From a checkpoint of a small transformer trained on Wikipedia.
Training: a variant of Muon for these matrices, 9043 steps.
Each number is 128 + 32 x the weight over its row's rms, rounded and kept within 0 to 255. Layers, rows and columns count from 0. The size above them is the row's rms in percent of the matrix's.

# layer 7 MLP up, 640x320, rms 0.174, rows 554-591, columns 280-319
size [ 91 100  98 100 100  94 101  93 107  99  97 101  92  99 100 102  98 106  91  99 105  91  93 101 101 107  83  95  97  97 106 100  93  97  99 100  97 102]
[[147  60 112  96 128 133 125  85 132 170 200 136 108 105  88  82 130 111 125 111 139 102 167  92 152 127  91 108  94 116 157  82 115 116  94 194  98 106 141 144]
 [119 119  75  64 133 188 128 146 204 119 118  88 110 134 117 148  78  92 115 148  58 131 146 101 134 121  82  79 111 159  73  98 116 143 119  74 113 133 135  68]
 [188  82 217 189 139 137 133 145 113 147  74 166 135 134 116 142  88 134 125 146 147 128  99 117 100 201 128 111  46  94 210 144 134 110 138 162 129 130 137  70]
 [162 113 155 150  96 154  99 165 132 176 117  77  79 111 109  82 129 115 149 146  87  97  89  92  72 175 150  72 169 132 144 112 132 108 128 153 154  94 144  96]
 [147 137 111 117 144 155 156 118 154 155 150 149 157 109 131 101  84 131 122  71 230 118 182 118 162 184 114  81  57 121 118 140 131 136 139 153 144  86 174 123]
 [108 128 162 157 122  75 134 135 218 181 158 150  96 209 172 144 129 148 153  75 116 106 196 135  53 150 115 101 114 186 102  67 166  58 130 157 113 128 163 142]
 [143 166 118 123 106 135 168 118 132 159 109 125 144 207 105  82 170 153 174 168 126 118 135 117  81 181  63 164 137 145 104 119 107 136  99 111 133  90 152 162]
 [132 172 188 121 131  71 120 154 129 144 121 142 104 123  79 138 144  92 126 147 117 173 122 144 120 128 167 100 131 121 128  87 123 145 194 162 100 120 126  54]
 [116 173 129 122  83 167 141 128  78  93 136 107 113  97  70  94 126  74 156 141 141  87 166  88 119 182  67 140  83 140 147  94  77 155 148  98 146 143 125 143]
 [119  68 119 168 107 103 149 137 154 147 120 107 113 119 176  84 154 167 169 162 126 117 128  87 125 109 128 144 113 193 126 117 103 112 128 137 139 133 110 127]
 [126 161 150 157 111 125  75 135  50 129 183 192 140 129 102 121 154 173 127 104 129 102 144 144 125 188  79 111 102 164 110  92 135 159 129 135  73 134  90 114]
 [169 113 157 121 120 110 155  71 145 114  98  89 193 118  93 116 109  78  64 104 133 152 134  88  89 132  94 140  93 138 116 163 150 118  67  71 190 152 128 142]
 [129 144 116 150  86 102 115 162 110 122 160 145 142 139  83 110 136 156 108  63 131 139 101 185  85 129 133 174  98  90 151 107 120 138 104 181 123  36 129 114]
 [101 118  95  77 162 113 138 122 105 128 177  75 163 182  50 149  74 115 140 112 162 138  89 160 108 134 104 140 117 142 134 112 180 155 133 197 137 124  99 113]
 [ 78 120 119 113 142 162 147 169 156 112 106 118 168  61 115 134 127 117 202 154 121 159 126 134 109 123  60 109 110 140 118 147 143 124 148 164 164  57 118 144]
 [124 126 165  80 113  99 168 170 162 187 141  82 116  87 125 131 114 186 173 101  93 157 112  88 103 128 125 119 131 168 161 166 134 201 118 164 185 107  70 151]
 [129 147 101  98  72  99 122 123  86 139 103  90 155 161 149  83  82 105 106  80  89 105 104 185 156 114 155 104 143 129 161 143  88 131 166 165 149 189 141 115]
 [133 116 124 156  89  65 102 110 137  96 107  97 137 105 128  60  99 188 128 117 129 114 148 107 156 167 106 113  83 159 193 121 122 138 131 136 182  86  98 107]
 [124 106 129 135  69 162 128 135 132  82  78 152 116 131 101 143 126  88  96 113 153 145 148 131  92  77 101 187  94 117 123  99 159 184  85 168 211  94 137  87]
 [117 152 116 170 167 103 144  81 124 143 122 127 136 119 143 113 202 172 124  97 100  90 168  98 135 157 160  91 113  88 165 122 110 136 108 115 117 181 138 103]
 [141 137 148 129 199 174 143 141 120  99 151 139 132 107 125 166  72 165 141 124 121 129 141  69 102 124 196 120 112 134 135 138 115  88 131  37 113 153  97 100]
 [ 66 110 107 149 226 122  73 102 158 161 143 140 176 150 191 189  80 142 112 182 196 137  85  89 130  51  94 150 139 110  97 101 110 142 141 134 213 123 137 140]
 [152 152 134 121 128 142  96 130 144 122 178 108 144 150  92 187 199 143  75 143  35 121 176 117  90 141  85 124 174 171 157 120  82 183 155 124 163  21 142  64]
 [117  91 127  99 168 123 122 107  83  91 105 128 176 161 113 125 145 242 208 117  99 107 170  97 154 124 125  47 192 143  90 139  71 161  89 129 143 164 111 123]
 [170 121 154 162  89 138 143 145 140 158 118 143 104 159 134 123 126 122 152 116 152 102 118 169 127  28 181 134 148 112 133 119 113 162 121 150  96  92 171 152]
 [163  85  83 167 154 135  88 148 106 174 142 162 145 109 148 117 152 145  86 109 158 154 135 112 128 128 140 113 168 133 109 147 142  91 165 131 149 109 142 104]
 [111  92  90 244 125 146 106 196 152  82  92 112 126  70 175 116  94 155  74 130 146 130 107 122  99 143 161 124 134 132 140 164 120  81  95 112 114 114 116 115]
 [ 78 124 117 124  69 103 106 119  91 139 110 159 138 144  73 166  87 124 150  91 139  84 163 142 129 102 148 136 143 169 115 123 131 109  84 119 123 186  92 119]
 [106 127 141 114  93  65  81  97  65 154 104 121 145 135 147 145  98 179 119 165 115 182 160 120 104 123 134 122 140  95  77 129 108 113 137 190 142 111 173 154]
 [123 139 195 116 143 189 155 159 122 146  54  72  75  34 155 112 144  70 118 189 174 102 152 144 156  71 185 156 171 152 152  82 107 169 132 140 110 115 161 145]
 [137 144 156 170 127 157 152 224  88  85  71  93 148 113 162 100 107 138 157 148 155 149 155 133 137 175  97 111 136 104 125 128 154 125 155 121 102 123 167 103]
 [ 98 158 109 143 155 134 144 116 169  74 104 135 175 156 157  62 101 164 121 155 162 107  93  32 139 168 131  96 108 143 105 120 101 162 104 146 100 170 107 114]
 [ 70 148 193 192  68  58 141  83  92 107  83 146 134  87 127 115 128 133  79 114  94 137 148 121 145  97 126 186 129 114 170 109 167 143 132 150 151 160 133 132]
 [196 174 178 144 103  89 200 139  83 195  93  81 173 174 123 194  89 178  92 166 147 113 139 154  86  77 117 128 109  85 148 157 154  79 147 107 122 157 178 155]
 [ 72 143 125  69 103  97 124  98 113 103 125  96 149 197  63 145 118  81 126 130 132 111 141 156 171 146 131 157 131 136 143 118 130 167  43 123 117 133 124 142]
 [125 157 119 101 167 132 171 132 133  87 124 203 125 122 106 176 106 110 138 138 124 105 161 164 110 169  91 141 114 138 120 123 138 125 131 121 165  73 103 117]
 [ 51 104 149 118 134 132 150 196 143 104 123 162 142 130  96  68  83 133  85 124 129 137 151 100 143 168 114  89  89 186  96  84 120 162 166 145  66 175 210 138]
 [177 112 148  78 142 131 159 143 159 133 149 133 137  74 124  98 105 149 192 149  56  92  93 105  70 174  63 112 149 149 196  84 119 163 158  79 159  95 127 216]]
# layer 7 MLP down (transposed), 640x320, rms 0.195, rows 554-591, columns 280-319
size [ 91 106 105  98 103  85 101  92  96  99  96 105  94  97  99 103  91 105  83 103 105  92  93  97 104 101  89  95  93  96 103 102  90  97 100  99  97  98]
[[126  86 110 148 149  85 136 160 125  98 118 148  91 155 108 156 167 131 206 116 105 158 128 156 118 120 103 152 111  58 167 149 125 124  86 127 140 100 149 119]
 [182 121  28 100 103 101 126 105 101 179 156  90 128 121 172 181 107  61 128 125  85 127 143 137 132 180 169 146 159 128 141 134 100  94 106 126 127 162 135  77]
 [170 133 190 152 215 125 172 173  79 101 154 158 144 114 143 166  59  98 120 192 124  93 174 152 106 104 144 113 109 102 104  80 149  62  59 119 172 108 175 164]
 [ 88  86 153 113  91 170 171 105 145 144  96 173  88 136 193 141 104  94 129 126 117  55  86 126  87 123 106 104 135 135  64 177 120 143 137 113 209  92 191 113]
 [114 217 148  97 135 130 124 130 179 137 144 153 109 136 113 159 148 156 177  80 161 177 176 128 112 165 164 121 113 142 145 195 170 155  46 157  85  65 140 108]
 [ 94  96 110 150 118 140 100 125 152 125  80 101 124 105 113 137 105 114 135 131 132 177  91  65  87 165  90 108 180 119 177 123 190 125  94 129 158 144  94 129]
 [155  99  97 165 162 111  92 112 107 132 111  88  96  81 126 134 113 165 110 124 113 132 141 110  98 136 177 156 145  69 163 103  82 106  98 137 129 135 163  84]
 [ 93 162 107 108 121 122 170 106 161 132 140 127  96 165  68 144 160 111 145 164 170 132 119 101 106  76 115  34 104 127 117  91 153 108 132 145 100 136  74 180]
 [ 99 100  95 113 164 147 171 117 124 117 159  93  99 184 102 111  88 144 144  89 120 176 187 104 165 175  82 115 158  81 121  50 163 111  89 178  89  57  65 152]
 [114 101 189 120 179  98  95  76  87 103 196  72 123 141  98 132 104  86 112 148 165 127 145 156  88 114 111 120  44 165 152 123 110 141  95 162  88 118 111 104]
 [138  92 126 134 150 111 173 204 208 131 122 108 128 133 141 152 135 113 103 179 173 170 136 174 150 146 188 151 151 170 135  98 144 125  77 144 141  64 116 104]
 [ 95  89 133 138 187 167 118 193 166  63 125  68 148 144  89 118 149 153 109 124  94 126 119 171 146 101 158 139 137  93 144 158 205 126 131 126 136 101 127 128]
 [ 56  98  66 105 134  99  92 170 137  98 169  68 110  88 123 122 151 121 122 133 112  93 146 109 166 177  62 155 155 171 212 133  82  92  91 156 148  96 163 168]
 [144 158  97 105 135 125 135 151 184 167 144 122 126 158 139 116  82  56 137  84 147 121 113 149  93 153 133 146 106 170  93 159 140 160 141 115 180 199 138 160]
 [ 82  80 149  81 135 143 141 200 131 150 103 109 176 127 157 173 122  88  92 135 117 162 149 172 145 171 104 153  74 162  83 134  67  74  64 105 120  77 156 164]
 [146 100 173 134 122  54 199 114 156 132  99 114 157 122 132 127 172 122 106 165 114 143 128 118 153  79 152 103 184 104  97 151 120 140 164 168 102 145  88  95]
 [ 74  89 135 149 129 147 125 129  46 142 125 194 145 137 122 210 139 120 112 110 113 165 129 137 155 167 146 173 126  87 139 127 129 120  81 107 110 165 142 108]
 [168 144 126  81 158  95  96 117 171 123 105 142  73  85 128 143 139 150 145  84 147  77 181 157 142 161 155 139 148 144 113 111 120 174  93 162 138  79 186 112]
 [198 115  93 132 160 155 160 131 105 128 138 153 122 125 127 159 126 168 112 166  99 115 144 174 145 180  94  84 110 123 164 158 129  97 154 150 113 106 145 141]
 [126  89 115  90  50 119 112 161 121 164 181 140 110 138 154 100 158  61 146 117  76  75 133 142 185  90 140 142 190 148 106 107 101 133 153 114 126 114 119 119]
 [144  26  79 162  90 131 124 158 130 178  93 118  93 165  85 161 141 211  70 112 145 158 181  87 174 149 173 127 102 176 132 172  98 107 141 179  78 151 150  99]
 [129 162 155 128  66 142 138 170 127 133 144 226 150 109 144  95 130  91 127 105 127 140 122 130 113 103 109 138 187 101 163 171 102 116 136 160  78 165 106 104]
 [ 74 128  87 109  60 119 120 120 167  97 143 119 108 133 128 125 128 213  67 143 153  95 101 123 136 146 140  81 148 132 107  90 113 144  68 188 128 157  89 160]
 [140 118 124 119 138 140 148  99  95  65  92 110 111 119 102  91 137 144 159  97 111 184 114 148 107  85 118  92 169 157 114 130 109 136 133 160 112 144 123 136]
 [140 148 143 125 121 146 161 119 122 169 140 130 126  92  94 141  67 118 133  28 140 127 135 186  51  68  97  88 166 158  80 134 169 108 123 149 120  97 150 125]
 [195 174  97 149 170 141 137 166 106 143 107 179  92 147 170 127 163 101 118 124 185 112 126 116 146 136  90 124 103 165  73 145 106 193 122  86 130 103 142 150]
 [113 125 143 100 123 129 120 107 143 123 124 122 218 124 161 138 147  91 162 165 122 119 113  86 148 138  90 149  93 123 123 122 118 134 145 113 146 148  98 161]
 [197 143 171 186 138 140  82 154 108 172 151 171 164 114 112  63 126 111 126  80 177 144 127 114 101  81 192 128 113 120 123 175 160 136 109 168 108 103 133 134]
 [114  92 153 187 136 124 152 125 106 157 147 103 140 122 161 125 130 146 143 158 135  66  74 129 143 159 115 127  66  81 166 104 138 101 167 144 190 121 160  99]
 [127 157 100  78  88 124 131 187 129 112 168  94  94 169  99 144 136 170 142  97 110 133 125 145  94 137  90 140  90 117 104 152 119  97  49 106 119 140 136 137]
 [ 90  92 129  98 102 127 145 106 133 142 111 135 157 104 116 106 119 144 151  47  94  88 133 115 121 190 135 107 109 155 138 161  96 101 131 124 109 147 101 115]
 [144 210 150 115 154 141 106 107 115 134 191 149 120 110 153  83 128 116 136  97 136 146 186 119  75 152 137 152 104 159 143 104  34 166  85 119 196 116 207  99]
 [155 141 104 178  78 121 110 151 133  79 120 152 139 111 190 136 172 141 180 128  97 200 129 133 133 187 131 136 173 105 132 132  97 129 162 133  95 106  99  84]
 [183 166 150 124  63 196 121 152 187 113 117 183 116  85  86 152 108 161 149 128  86 106 102 168 163 101 122 151  78 155  82  91 105 120 116 145 158 116  44 120]
 [146  82 134 201 162 106 178  95 115 141 143 120  91 166 144 112 105 143 147 174 140 158 148 172 150 144  67  94 192 126 127 178 136  52 133 137 140 167 117 111]
 [101 105 153 112 100 135 115 108 210 111 145 133 114 144 109 144 119 128  82 137  90 113 102 196 187 155 138 155 136 145  89  99 118 137 166  86 176 150 129 108]
 [153 113 169 145 122 173 218 140 105 151 138 174  83  73 181 144  79 105 133 112 157 134 142 116 163 133 112 100 111 131 138 138 176 131 147 149 117 138 120 153]
 [167 116 152  77 235  72  88 125  98  73 130 109 154 132 109 126 113 108 150 147 111 121 119  93 129 167 177  69 160  62 177 138  94  92 132 118 113 178 160 112]]